From a checkpoint of a small transformer trained on Wikipedia: 3801 steps.
Each number is 50 + 10 x the weight over its row's rms, rounded and kept within 0 to 99. Layers, rows and columns count from 0. The size before them is the row's rms in percent of the matrix's.

# up: layer 9 MLP up, 512x192, rms 0.117, rows 302-347, columns 0-47
# down: layer 9 MLP down (transposed), 512x192, rms 0.0429, rows 302-347, columns 0-47
# gate: layer 9 MLP gate, 512x192, rms 0.107, rows 303-348, columns 0-47
up302 094:50 53 53 57 29 51 44 41 54 62 51 64 44 51 46 45 64 72 40 67 53 55 65 58 60 47 54 48 64 68 52 46 47 49 44 43 64 54 57 52 51 54 50 47 48 48 52 42
down302 095:58 59 62 40 46 51 38 39 41 49 69 47 43 66 54 45 65 39 57 66 47 69 47 54 60 52 54 47 59 52 39 64 34 62 33 45 66 51 55 55 42 52 36 55 67 44 60 60
gate303 097:43 71 41 58 53 62 46 40 60 34 64 40 28 52 42 55 46 54 43 37 34 55 46 53 61 44 63 50 67 65 46 28 48 56 49 43 45 49 52 32 39 41 41 60 57 52 42 63
up303 112:40 66 49 52 67 46 40 49 34 53 69 30 31 48 47 35 46 45 60 43 51 48 52 46 49 54 50 42 63 76 53 52 41 37 41 38 50 33 49 56 71 53 49 43 71 51 47 64
down303 113:42 36 56 43 49 50 56 58 54 55 38 63 69 56 67 57 55 46 50 53 51 49 57 50 58 58 44 57 39 43 41 55 48 63 46 66 65 52 48 62 61 53 49 42 60 63 56 42
gate304 096:37 81 49 39 47 53 48 40 42 39 54 68 30 52 60 68 57 65 52 50 41 50 52 63 24 47 37 51 51 53 66 52 40 56 43 30 49 69 53 31 50 64 48 55 45 43 54 36
up304 099:53 66 40 61 53 32 60 37 38 41 50 59 47 42 42 45 30 47 54 48 57 48 39 44 37 50 48 45 43 61 67 23 47 68 45 45 43 54 48 34 63 46 50 67 56 59 55 36
down304 097:39 56 44 53 41 50 44 50 43 46 48 41 35 58 47 70 78 42 49 56 54 51 54 61 48 39 51 56 65 38 39 73 50 32 41 42 58 52 48 58 80 43 55 50 33 61 58 54
gate305 108:63 51 55 48 53 53 43 52 66 57 38 37 34 51 43 55 26 45 58 52 47 49 70 45 35 60 42 49 59 80 54 36 44 59 57 57 58 46 43 41 36 55 52 43 47 67 54 45
up305 099:48 53 63 32 46 67 61 51 72 53 37 43 55 56 51 64 59 32 52 69 37 61 54 61 56 59 50 58 53 60 68 43 44 55 46 75 62 43 56 38 34 47 43 40 48 49 41 53
down305 112:64 34 42 53 59 55 49 41 53 66 33 44 46 49 53 47 53 42 44 43 54 38 65 47 62 67 50 49 47 58 49 39 55 42 52 62 73 56 60 60 16 42 48 44 38 40 52 51
gate306 110:62 29 43 47 66 31 61 35 49 56 64 63 47 43 19 51 53 39 36 39 48 50 46 40 54 33 43 51 51 36 71 51 39 54 65 62 42 49 34 65 54 47 36 43 64 51 45 56
up306 113:68 51 61 48 56 46 63 39 51 40 54 47 50 54 29 49 58 32 41 35 56 51 58 41 38 34 57 53 56 30 48 53 52 32 48 64 40 53 54 53 61 27 45 49 49 38 32 61
down306 112:51 38 48 52 46 00 61 50 37 54 56 47 38 39 45 52 35 37 56 43 55 50 59 50 58 49 50 62 70 45 55 39 49 60 49 47 63 57 39 46 57 35 61 51 57 54 48 49
gate307 091:59 55 61 51 59 36 56 56 66 52 51 64 48 40 62 37 40 70 37 63 60 32 57 35 58 50 46 39 61 24 40 66 43 53 44 50 46 22 54 63 51 51 56 55 35 58 48 41
up307 092:43 43 51 52 65 51 49 55 57 52 34 31 65 45 52 29 62 42 44 53 49 59 63 52 73 44 43 62 42 66 46 39 37 56 42 44 49 57 51 42 62 50 49 47 43 50 44 58
down307 092:47 43 45 50 44 52 64 66 49 48 64 59 44 28 50 56 43 50 40 52 46 37 49 48 37 40 48 47 55 96 45 61 66 44 63 52 42 45 49 45 32 62 47 55 44 37 45 45
gate308 095:45 54 53 47 67 59 56 27 42 59 47 59 54 46 33 52 37 42 57 24 30 31 41 45 33 52 52 49 55 49 61 49 44 29 53 57 40 31 50 45 39 38 39 46 43 29 49 59
up308 095:55 51 54 56 41 49 42 62 43 42 54 58 46 59 40 68 54 35 63 44 58 38 60 59 44 43 61 55 50 58 51 52 53 62 49 47 43 62 54 62 55 36 86 50 53 57 59 38
down308 096:73 58 55 46 62 44 47 46 47 49 53 46 55 47 53 57 46 49 58 53 65 46 70 54 42 41 57 62 63 61 46 54 44 23 60 49 30 48 35 52 74 50 49 48 71 52 54 39
gate309 103:70 47 49 25 27 62 39 72 53 51 57 60 64 31 62 45 42 57 68 47 30 52 50 60 47 42 67 61 58 61 66 39 49 51 48 42 45 48 55 47 41 44 40 41 44 42 59 36
up309 100:27 32 37 52 41 36 42 44 44 67 48 34 47 58 56 51 44 65 54 44 60 52 61 40 60 38 39 49 38 35 31 46 57 44 60 48 56 48 24 58 42 43 51 48 46 58 52 50
down309 095:52 39 45 44 27 43 72 63 68 60 32 53 51 53 37 37 58 39 44 61 57 41 53 48 51 53 44 57 58 38 46 53 60 45 59 67 50 42 54 55 29 65 47 67 41 46 77 42
gate310 091:61 27 53 74 39 41 33 59 56 57 66 55 56 50 48 58 53 43 51 38 41 49 49 41 44 49 26 53 63 46 61 64 43 35 53 49 47 63 52 45 58 59 58 31 42 61 58 52
up310 095:59 34 51 50 42 59 53 65 64 44 56 57 45 58 48 52 35 66 42 51 30 48 58 53 46 34 40 53 47 52 53 41 45 49 60 51 44 54 35 62 52 63 55 41 56 43 63 53
down310 096:48 48 48 64 32 39 24 35 44 55 25 47 45 46 55 46 47 40 34 51 40 48 44 38 60 57 47 48 51 31 48 47 50 32 46 49 71 49 60 58 47 36 37 45 25 65 51 36
gate311 094:48 45 33 47 50 46 46 37 57 38 54 48 48 43 50 62 59 42 47 53 43 35 68 55 60 53 32 61 43 59 48 49 52 63 44 63 40 33 55 37 55 57 60 39 49 70 48 46
up311 089:40 55 58 48 62 44 63 40 47 41 45 51 64 43 47 43 33 55 33 53 43 39 50 59 47 46 59 36 60 50 50 49 48 55 67 55 71 50 45 58 49 59 43 45 48 50 46 51
down311 090:53 67 35 59 70 54 37 58 44 55 53 46 64 55 70 72 41 49 40 51 40 54 40 29 52 58 61 45 57 33 32 50 44 39 32 51 78 56 58 60 45 44 44 51 63 40 59 65
gate312 103:54 55 56 52 64 38 48 37 68 64 45 40 43 70 49 43 49 37 49 40 49 56 41 43 36 59 63 54 38 65 47 47 55 56 41 26 33 45 43 50 44 64 61 50 49 41 42 54
up312 103:51 72 63 55 59 44 47 50 65 41 58 35 58 61 64 67 70 45 44 46 36 61 57 38 53 66 35 38 54 53 39 35 54 48 47 39 49 44 52 49 39 52 40 56 55 45 46 57
down312 102:71 60 54 57 46 43 57 41 44 47 51 65 43 54 40 56 29 49 45 58 63 45 46 59 41 44 65 53 39 51 63 41 61 67 50 37 34 59 54 61 20 56 45 39 57 47 46 53
gate313 109:42 49 63 57 58 48 57 57 71 66 66 38 60 39 53 61 55 42 62 57 54 38 48 54 60 54 48 40 69 63 43 55 46 50 45 50 64 58 48 49 39 46 31 56 54 61 41 50
up313 100:62 49 59 60 62 67 69 56 37 49 47 52 46 27 46 47 31 64 42 64 50 36 45 59 55 67 44 65 59 57 69 36 48 45 46 48 39 59 53 49 47 33 53 54 67 41 41 65
down313 103:54 51 31 55 53 53 46 39 54 42 46 73 47 48 45 59 49 50 36 46 44 50 66 50 53 41 41 57 43 51 50 71 43 43 50 36 46 40 61 33 21 61 55 66 55 40 42 60
gate314 111:54 52 54 60 41 47 54 57 63 54 63 38 50 58 48 62 47 42 43 57 43 71 54 49 63 72 47 50 30 52 49 63 49 63 58 44 54 58 43 32 62 49 39 37 59 51 60 51
up314 108:46 54 50 36 49 40 45 68 47 57 43 54 43 42 60 56 65 36 45 51 64 48 46 67 49 63 73 60 63 33 55 41 45 55 48 37 36 51 50 58 45 31 71 49 50 57 44 35
down314 101:51 65 38 52 52 58 41 38 47 49 53 55 60 43 52 45 49 59 50 66 53 45 86 53 54 53 44 51 34 30 53 50 52 45 40 54 66 43 44 62 26 49 43 50 54 64 42 36
gate315 094:35 61 35 47 43 52 48 46 53 52 55 59 58 50 57 43 57 77 50 60 58 37 57 44 58 39 50 53 53 29 46 57 58 53 32 62 61 48 41 36 54 67 31 45 52 49 46 71
up315 095:41 53 43 51 49 54 51 48 56 45 38 43 39 37 45 43 45 50 37 34 54 72 46 23 44 44 61 56 59 39 61 47 47 37 71 67 70 49 48 50 43 53 51 43 50 55 44 52
down315 093:59 65 38 49 40 59 42 40 57 54 47 65 65 55 48 49 56 58 48 41 67 48 69 61 46 53 47 46 38 14 42 51 56 40 47 38 55 58 34 44 48 45 54 49 45 50 56 67
gate316 102:39 65 46 54 65 46 57 59 47 55 34 44 46 42 43 54 47 54 30 55 64 33 49 42 47 48 52 58 44 63 56 50 51 42 42 50 35 39 37 47 49 55 60 65 58 46 61 55
up316 097:45 59 42 35 56 63 58 56 46 54 66 49 55 60 37 47 63 59 47 40 47 48 55 46 56 54 43 47 34 64 60 58 65 51 53 54 45 54 57 66 34 60 65 57 72 62 54 46
down316 098:44 57 54 53 56 70 47 58 50 54 48 61 44 51 55 60 39 51 66 61 49 43 70 62 48 50 37 59 55 60 51 54 53 51 55 47 47 47 47 64 89 43 52 60 50 61 41 61
gate317 094:46 54 53 56 36 55 48 61 46 51 39 54 52 38 53 65 53 40 42 62 51 22 44 50 51 56 61 44 61 37 53 63 49 39 50 31 51 36 45 67 55 44 55 31 40 50 46 49
up317 095:50 31 47 50 54 48 30 44 56 35 50 40 62 72 51 53 43 51 39 42 36 31 41 45 56 62 42 61 53 48 57 54 53 34 45 52 55 60 33 38 49 66 31 59 52 65 55 53
down317 095:52 55 61 51 43 43 53 29 56 59 46 48 53 57 61 58 49 54 39 45 42 52 59 56 45 54 43 57 61 43 66 57 54 59 51 52 55 65 51 71 64 48 51 43 66 37 50 63
gate318 097:52 48 42 47 62 41 54 53 46 57 32 47 42 45 40 64 46 50 50 45 47 56 56 54 67 38 74 63 40 54 46 50 49 49 47 42 44 67 39 40 55 45 35 46 58 49 38 49
up318 093:45 54 52 44 57 39 63 63 58 52 47 54 32 59 45 61 44 56 54 52 53 53 45 50 53 47 50 42 48 52 27 37 47 68 53 32 68 58 55 35 49 37 43 60 50 53 37 44
down318 095:48 57 46 51 57 41 56 60 54 69 52 60 49 49 26 54 56 67 56 60 53 37 55 48 49 56 45 56 36 04 45 51 40 42 66 36 45 49 44 77 48 58 47 46 38 55 51 57
gate319 092:56 40 40 45 48 40 52 59 48 36 54 40 47 58 64 40 50 46 58 44 52 51 53 53 51 67 29 46 36 44 52 44 44 42 65 50 52 57 57 40 46 49 50 63 42 60 55 50
up319 098:56 66 42 65 57 40 44 54 44 63 66 53 31 62 50 34 57 51 53 59 52 49 64 50 44 48 46 44 44 59 48 56 55 35 48 61 50 41 38 54 62 42 36 47 52 41 62 47
down319 092:63 58 58 31 49 54 59 57 51 58 53 47 47 43 63 39 50 60 54 43 60 52 64 38 56 50 55 34 53 99 29 48 41 61 52 40 51 45 66 78 56 65 55 35 44 41 41 56
gate320 103:46 51 43 73 56 69 49 44 33 74 48 61 46 35 54 46 50 59 62 53 54 60 46 62 69 40 42 48 66 62 39 36 54 42 60 36 40 41 49 49 61 48 52 48 59 59 47 68
up320 108:41 61 57 40 46 49 85 59 51 56 49 52 19 65 40 57 48 62 47 48 37 52 41 56 58 55 28 34 36 62 41 53 43 34 35 65 49 59 42 58 49 53 47 42 45 58 60 52
down320 102:70 36 44 43 52 54 54 40 49 42 49 54 48 62 61 44 43 39 60 52 52 54 49 44 36 40 50 69 62 18 70 62 41 47 43 42 61 40 56 27 54 51 54 56 43 43 61 52
gate321 094:43 38 66 30 27 58 56 54 64 55 47 52 40 56 41 41 53 63 48 57 57 37 51 70 34 41 50 51 34 46 48 55 55 56 47 54 64 49 63 68 51 54 57 50 60 44 56 60
up321 095:48 52 48 62 42 82 73 54 59 51 59 53 55 39 29 41 59 45 50 51 50 44 42 46 47 49 48 60 54 68 42 38 52 52 50 50 35 34 43 50 47 47 34 55 49 42 47 44
down321 100:55 55 32 27 49 57 30 40 42 55 58 59 43 64 61 42 50 37 36 55 64 54 48 52 43 45 44 52 59 49 57 50 39 36 37 48 60 65 42 54 45 53 36 48 42 47 64 47
gate322 094:29 57 54 53 49 60 49 42 35 52 48 49 52 52 67 57 55 45 34 53 57 43 38 26 57 48 58 62 52 54 44 39 52 59 38 56 67 45 45 64 50 55 62 60 46 58 66 41
up322 098:43 61 54 56 34 30 41 74 48 51 50 50 18 43 54 59 51 43 34 37 48 59 48 44 44 56 40 65 51 53 56 64 50 46 51 51 49 32 55 55 54 47 55 53 40 59 63 49
down322 095:62 53 43 70 52 51 58 28 38 32 54 54 49 47 52 48 59 51 57 46 55 50 32 51 54 64 55 68 48 31 68 47 44 39 33 40 43 45 31 39 48 48 55 42 43 55 51 52
gate323 105:65 49 59 39 75 47 65 53 46 45 59 42 59 34 29 59 48 55 45 69 46 50 42 62 55 52 41 50 43 58 43 41 43 46 28 69 50 34 36 48 73 43 40 50 53 29 69 49
up323 103:47 55 43 74 58 47 50 47 42 44 39 67 55 34 42 53 26 52 71 36 48 56 39 69 62 69 57 58 43 54 53 47 62 42 61 53 38 46 70 56 58 62 55 52 33 57 51 49
down323 100:63 37 37 32 66 53 56 46 45 43 57 44 62 42 24 54 78 40 60 44 37 67 33 54 57 58 30 59 60 35 43 43 48 45 46 38 39 54 45 37 57 37 38 65 57 30 44 55
gate324 087:78 66 39 52 37 60 60 60 54 37 65 54 54 56 38 48 62 52 43 52 40 42 51 50 56 59 52 57 51 59 47 54 42 65 26 63 44 43 45 55 27 61 58 44 54 60 38 44
up324 086:46 54 61 50 48 64 60 55 61 51 48 51 51 42 60 46 50 47 50 37 64 52 50 40 46 51 58 49 66 45 45 63 38 41 75 53 40 61 52 55 50 46 54 55 58 47 47 38
down324 088:42 32 62 65 51 38 33 57 59 53 51 41 46 37 47 45 42 60 46 61 42 34 53 61 33 51 48 64 48 58 58 44 58 50 56 53 43 33 28 26 63 37 58 39 34 65 52 51
gate325 097:50 48 43 43 48 55 62 49 46 51 42 38 54 59 59 64 52 44 42 43 49 59 46 51 30 73 64 49 52 45 50 47 53 64 40 72 43 34 56 51 39 52 49 47 56 54 48 52
up325 101:47 66 37 46 56 50 60 37 37 66 45 47 49 35 45 43 75 47 57 66 72 43 59 49 53 54 54 51 61 58 43 55 52 32 48 46 57 46 48 38 61 65 45 47 56 53 54 65
down325 092:52 32 61 47 40 48 61 59 52 62 57 49 57 54 62 47 56 62 40 49 48 50 63 44 43 57 66 45 49 60 49 54 43 45 73 57 48 58 64 35 45 40 46 43 29 48 41 46
gate326 105:59 43 63 54 33 54 44 52 50 50 60 53 59 41 47 63 66 46 56 42 49 39 45 38 43 58 58 56 40 38 66 59 43 43 42 50 52 29 54 50 40 57 48 47 42 35 48 52
up326 103:53 45 68 51 60 51 40 42 29 53 49 43 52 41 44 56 49 43 51 42 54 60 48 49 52 26 54 57 64 56 38 52 56 69 52 46 57 60 54 30 58 43 34 52 43 52 46 47
down326 102:56 50 48 47 62 66 55 57 59 63 45 50 33 59 41 41 57 55 50 44 40 45 61 60 54 50 47 44 54 58 56 55 39 34 65 53 37 49 56 43 53 49 62 73 35 44 51 60
gate327 105:36 46 34 61 47 57 27 49 51 57 63 60 41 40 66 53 52 57 73 40 48 50 44 54 56 58 56 51 52 42 50 37 50 72 57 59 47 41 45 49 51 49 63 53 56 39 50 57
up327 105:58 61 56 52 37 50 57 60 53 62 45 54 44 45 37 46 50 53 39 49 51 42 48 52 46 49 55 70 62 65 43 67 39 62 50 46 49 55 59 55 39 64 51 47 65 59 49 53
down327 101:32 49 49 59 53 47 50 45 57 44 57 62 55 62 44 46 47 21 54 53 41 56 43 58 39 64 52 46 48 68 59 61 58 42 43 48 54 29 39 57 78 53 46 47 60 40 55 59
gate328 110:52 56 48 48 45 52 27 56 49 54 40 46 50 48 54 36 51 50 40 60 51 44 43 47 40 28 61 76 55 71 53 61 55 51 44 67 44 67 57 49 45 49 50 51 59 54 64 39
up328 103:52 52 43 42 52 40 57 45 49 68 66 45 48 65 33 45 44 54 59 77 63 69 46 40 59 57 48 58 47 65 47 70 44 72 49 60 49 60 64 48 42 58 59 53 64 50 59 53
down328 117:42 50 44 36 50 50 47 51 47 28 52 57 55 46 51 51 57 34 41 34 44 60 56 67 47 70 55 36 49 38 57 54 51 53 48 31 32 41 54 29 84 43 47 49 33 52 28 43
gate329 106:41 34 49 55 50 46 55 51 84 66 60 48 64 39 51 25 27 46 36 49 43 54 67 61 29 53 62 59 60 68 37 51 54 64 57 40 53 45 54 63 56 40 54 51 67 58 64 58
up329 103:62 64 42 51 32 43 48 49 57 58 55 27 56 60 44 35 42 61 51 37 39 63 69 49 69 47 39 40 57 46 36 58 43 41 43 44 50 47 43 52 51 36 61 40 59 55 55 49
down329 100:46 68 61 33 63 62 36 58 48 57 29 46 57 51 47 45 43 59 63 37 39 42 73 68 47 53 41 62 51 56 48 43 56 40 48 61 51 50 56 50 52 50 45 38 42 34 45 40
gate330 119:61 48 53 35 48 41 58 69 41 66 59 62 57 52 43 52 51 45 33 48 58 46 50 23 56 47 54 32 41 49 71 61 48 48 51 55 60 40 53 52 50 42 62 45 49 35 53 67
up330 110:46 61 51 46 34 47 61 45 60 48 49 48 52 50 59 59 46 48 67 56 42 65 53 59 48 68 46 54 54 46 57 39 56 54 36 50 52 72 42 53 48 55 51 58 66 54 75 45
down330 105:67 46 34 49 45 48 45 36 48 56 61 46 53 45 40 52 46 62 57 46 35 51 46 43 43 44 64 57 31 57 63 49 45 66 52 49 43 25 54 43 43 54 51 62 61 50 57 31
gate331 091:34 37 59 47 54 52 37 35 53 47 61 34 47 61 47 34 58 44 61 70 59 48 39 45 46 54 52 37 40 38 67 31 53 48 45 70 49 61 60 59 57 49 43 45 54 42 55 55
up331 090:37 63 50 46 47 54 53 59 58 46 48 65 41 49 57 57 47 57 50 34 34 52 60 46 53 46 36 62 62 48 49 54 64 54 56 50 55 68 47 67 53 61 46 63 42 29 38 55
down331 091:63 33 47 53 51 59 46 66 41 25 63 42 67 50 65 59 68 55 48 47 68 43 30 43 59 49 44 43 44 58 40 49 46 39 61 29 36 46 59 58 58 48 76 65 60 60 42 39
gate332 107:44 22 61 53 37 56 34 42 44 45 46 31 56 45 54 43 53 66 44 33 41 54 48 32 53 72 56 47 41 50 52 43 59 32 47 51 53 55 66 43 56 53 68 36 48 49 32 43
up332 103:46 63 64 65 47 47 50 61 51 60 41 39 61 50 50 53 42 49 62 57 44 49 47 58 39 63 36 52 52 33 47 44 51 55 50 37 26 41 45 53 59 45 48 59 47 46 41 50
down332 096:41 43 54 62 47 53 48 34 66 41 65 65 28 59 47 61 32 66 54 54 38 48 42 42 45 36 44 43 56 42 43 57 60 67 56 70 51 50 68 51 25 46 35 55 61 52 56 46
gate333 101:57 27 50 78 54 48 38 53 43 46 44 51 41 38 54 42 65 63 52 63 43 52 59 54 60 35 55 40 64 51 37 49 56 37 41 47 54 48 39 56 41 35 47 41 71 50 69 47
up333 092:67 50 66 56 47 57 41 57 40 57 39 43 57 60 56 57 53 33 57 47 43 67 64 38 67 36 58 57 64 53 63 38 41 51 53 32 61 52 59 61 44 52 57 46 39 43 68 61
down333 099:40 36 46 55 42 48 47 47 41 52 42 66 54 41 55 43 42 55 52 57 46 44 54 48 58 45 49 59 40 55 39 58 52 50 61 31 21 69 62 55 43 56 54 55 56 44 44 48
gate334 103:69 49 43 63 42 57 39 71 68 54 50 51 53 51 41 60 47 50 37 51 38 56 52 56 48 29 40 44 37 53 35 46 51 53 35 55 41 51 54 43 48 44 37 43 45 63 53 60
up334 104:47 54 32 41 53 45 65 50 25 51 44 54 54 45 48 41 46 54 46 45 82 29 54 49 40 45 58 63 58 54 46 38 55 59 68 54 55 75 55 40 51 55 50 43 61 39 50 37
down334 124:31 68 44 49 46 31 50 53 36 51 52 50 51 78 53 43 62 38 65 39 43 47 34 47 58 67 50 59 48 41 41 58 34 36 39 40 69 29 53 57 55 51 45 28 61 47 48 42
gate335 106:63 46 53 41 53 48 44 60 49 44 46 63 43 54 49 54 50 54 56 44 24 45 41 42 57 44 54 44 56 66 48 50 43 68 56 60 62 37 34 56 28 36 63 39 48 43 41 52
up335 104:41 53 68 65 61 53 60 45 65 50 52 56 47 64 28 51 46 70 58 54 52 47 41 49 51 37 62 29 45 55 45 50 57 59 69 47 50 53 37 44 49 50 38 37 50 56 57 32
down335 107:43 61 45 56 53 37 55 46 42 50 44 64 54 31 53 45 56 65 50 51 54 60 45 60 53 54 52 51 47 50 51 57 51 52 38 54 26 68 50 47 86 50 47 53 38 63 44 58
gate336 100:64 53 71 51 66 65 37 61 29 46 43 51 46 57 47 43 57 51 47 34 46 46 46 63 49 49 48 57 50 48 57 48 48 37 38 54 34 57 37 52 49 22 52 53 58 51 40 52
up336 100:52 51 58 44 54 43 40 52 55 48 59 40 53 28 49 40 74 41 37 39 49 45 44 61 62 43 60 52 29 29 58 52 42 47 51 51 19 48 52 41 47 47 53 49 48 42 45 52
down336 102:45 49 67 55 40 45 48 67 55 60 55 48 46 58 21 46 28 44 78 60 53 38 47 64 54 65 53 47 59 32 61 57 38 32 47 46 45 45 35 38 64 53 64 51 48 57 47 50
gate337 092:32 39 39 48 42 61 51 51 52 40 48 60 48 48 33 39 48 57 62 51 69 59 32 52 62 46 69 59 64 53 68 35 27 48 50 49 60 50 54 53 36 37 44 50 62 64 54 50
up337 095:39 43 48 38 58 34 41 56 46 27 49 55 40 47 60 57 50 41 72 59 58 47 58 44 62 45 52 50 39 40 51 58 51 55 46 51 69 55 51 18 40 50 41 78 47 54 51 38
down337 104:54 72 56 48 50 45 72 48 42 58 55 59 63 54 47 42 41 38 66 51 37 37 51 41 45 32 39 67 40 46 34 42 40 39 59 61 60 44 50 46 05 52 49 69 52 51 42 59
gate338 097:54 65 49 76 38 46 56 45 52 50 43 50 41 49 50 46 44 27 51 49 47 35 41 56 54 64 73 71 56 69 50 45 35 45 48 53 76 68 55 41 63 41 50 55 40 46 43 40
up338 095:52 50 46 56 45 46 38 45 45 52 38 28 37 65 44 48 32 64 53 59 52 71 56 51 56 34 36 59 57 58 43 41 66 44 59 34 56 68 62 82 68 53 58 56 51 43 45 44
down338 099:49 51 63 44 58 64 52 55 45 44 64 60 54 39 59 39 69 61 54 58 53 55 86 49 39 46 47 53 67 30 41 56 58 58 41 48 38 56 31 64 33 54 54 27 45 48 53 60
gate339 102:58 30 48 46 46 56 35 49 42 41 46 58 50 61 42 46 70 35 62 35 35 49 53 51 43 48 51 50 50 44 47 66 59 42 60 54 35 53 46 42 38 62 65 59 60 48 47 53
up339 098:55 54 54 40 28 61 53 41 43 49 49 44 59 60 59 35 47 52 55 59 47 57 61 60 44 36 44 51 59 41 37 55 55 63 63 75 41 32 41 33 59 52 49 59 56 63 48 44
down339 095:59 66 41 35 70 40 53 37 58 45 52 47 43 60 46 45 51 55 43 54 34 49 38 59 55 56 46 40 29 65 60 49 41 45 46 61 31 67 51 58 48 30 53 45 42 49 57 50
gate340 097:58 46 51 39 70 54 52 53 51 48 54 54 45 59 60 55 51 58 60 53 45 34 62 57 51 44 35 32 59 38 55 37 38 45 55 63 60 53 58 61 46 64 51 23 57 58 41 71
up340 097:51 43 41 32 56 39 59 53 49 35 48 47 45 44 71 60 54 56 59 59 56 53 48 17 51 39 49 62 46 37 50 33 30 36 42 46 42 60 57 55 39 59 53 50 57 52 58 38
down340 101:56 58 62 63 46 42 35 46 45 43 52 42 35 55 39 57 56 32 46 52 40 56 50 59 49 43 57 44 55 50 57 52 59 36 55 49 32 45 44 50 40 28 59 27 31 61 51 44
gate341 087:52 35 86 43 41 62 46 38 60 59 33 54 56 63 55 60 73 59 64 49 49 45 53 45 76 51 55 46 51 42 42 56 77 47 49 61 54 47 51 54 59 47 52 48 67 46 27 63
up341 103:45 49 56 36 56 48 40 47 54 59 54 36 54 43 69 51 40 55 67 61 57 53 62 33 57 43 67 42 52 58 54 48 74 52 57 46 52 41 54 64 54 50 63 66 59 25 55 54
down341 101:48 59 46 59 45 33 58 71 45 56 60 54 60 63 59 52 37 41 44 68 45 61 47 46 48 59 31 54 57 57 50 53 34 43 45 38 68 43 36 27 35 63 47 33 59 57 57 52
gate342 096:48 43 60 58 70 40 49 60 51 39 50 65 44 66 65 57 40 50 36 49 71 43 46 55 44 45 59 41 50 54 46 28 35 46 56 60 46 28 46 43 42 52 51 54 61 39 50 38
up342 104:58 48 56 29 30 50 51 32 62 50 50 49 58 44 55 50 68 38 40 58 31 34 43 47 59 41 32 33 56 30 71 34 42 56 41 42 61 49 62 62 62 58 51 67 41 56 48 61
down342 100:47 67 39 48 61 33 40 64 41 55 61 51 48 57 74 52 58 42 43 51 45 67 57 49 55 71 42 42 57 42 51 51 53 53 55 48 66 44 51 50 27 46 69 55 79 44 59 78
gate343 099:55 33 50 47 58 36 42 57 58 61 30 70 58 42 48 54 39 62 46 49 50 61 54 45 52 37 55 44 40 51 34 43 44 53 38 57 37 54 45 40 70 31 52 53 63 48 52 47
up343 105:48 55 63 60 64 48 51 39 52 52 47 46 49 49 61 59 55 34 58 39 63 62 43 35 37 45 44 59 48 47 60 43 57 35 55 38 49 58 32 59 44 66 54 54 65 50 45 70
down343 102:51 43 53 67 53 44 59 52 49 53 58 52 39 46 34 54 66 41 66 43 61 34 53 44 58 40 49 55 48 83 63 68 35 55 42 41 48 49 47 65 42 41 49 61 49 50 33 58
gate344 097:46 70 54 38 66 57 62 45 58 62 60 47 62 47 50 38 40 33 46 42 35 42 43 26 29 47 41 63 46 40 61 58 33 63 40 63 61 43 40 64 38 53 51 45 52 39 48 28
up344 090:64 65 47 54 47 71 44 56 34 44 35 55 46 46 63 46 59 55 51 48 53 53 59 52 28 53 49 46 47 48 66 36 47 62 49 30 49 48 48 51 53 39 56 48 55 50 38 42
down344 091:30 48 54 43 42 56 53 51 48 49 41 46 44 56 38 67 51 59 46 52 63 49 15 52 45 43 43 58 48 67 54 53 69 48 56 50 58 48 42 27 63 41 30 54 61 41 42 58
gate345 109:61 51 51 34 59 47 63 43 39 52 48 39 58 58 62 53 58 36 41 43 46 46 50 66 44 49 66 57 55 67 61 56 71 57 67 43 70 44 54 48 71 33 42 49 54 57 38 46
up345 098:43 40 44 57 43 43 66 57 64 76 61 56 62 62 47 59 61 49 44 61 62 60 35 27 44 61 40 47 42 65 50 59 42 31 47 61 36 57 45 62 60 59 69 56 64 43 70 61
down345 126:53 49 44 35 50 49 54 52 54 64 46 52 51 59 31 49 37 54 55 45 42 53 33 58 52 50 35 54 53 70 48 54 56 50 50 60 14 42 34 66 99 49 50 24 60 54 50 54
gate346 099:49 46 69 47 49 36 31 60 37 46 48 41 51 59 38 42 40 29 57 68 67 49 44 54 56 49 50 26 34 55 45 45 48 68 61 53 57 51 48 56 47 39 30 48 43 51 40 76
up346 089:31 56 38 48 47 64 54 54 55 46 52 56 46 36 45 64 60 56 47 30 45 44 47 51 39 38 44 55 44 43 52 49 44 44 57 54 39 48 58 38 55 63 49 56 51 46 52 41
down346 092:60 31 46 37 71 56 44 46 26 50 61 62 47 68 56 63 62 38 57 58 57 47 66 43 40 43 54 70 50 43 46 63 51 37 50 60 55 41 52 46 33 51 50 76 58 45 55 55
gate347 109:54 44 57 66 43 44 59 58 48 54 56 60 57 58 33 45 66 58 61 51 68 54 32 46 51 33 57 43 37 55 50 56 66 58 54 57 51 56 59 51 39 42 39 47 57 67 39 37
up347 112:45 38 61 60 47 61 72 42 52 46 37 60 53 58 45 55 71 66 42 55 63 56 52 52 32 34 46 46 39 77 53 49 58 45 41 56 44 42 59 57 49 65 29 58 41 52 29 51
down347 091:54 62 39 52 45 47 35 48 55 44 54 38 40 43 56 52 48 58 61 61 48 54 58 67 44 51 57 62 74 49 63 38 48 58 60 43 59 45 67 46 49 45 56 63 33 47 71 46
gate348 101:44 46 42 45 43 44 54 65 68 64 52 50 54 72 49 41 65 36 57 54 40 43 41 73 42 51 63 46 46 42 60 56 50 42 52 45 33 42 46 60 36 65 57 35 60 59 48 68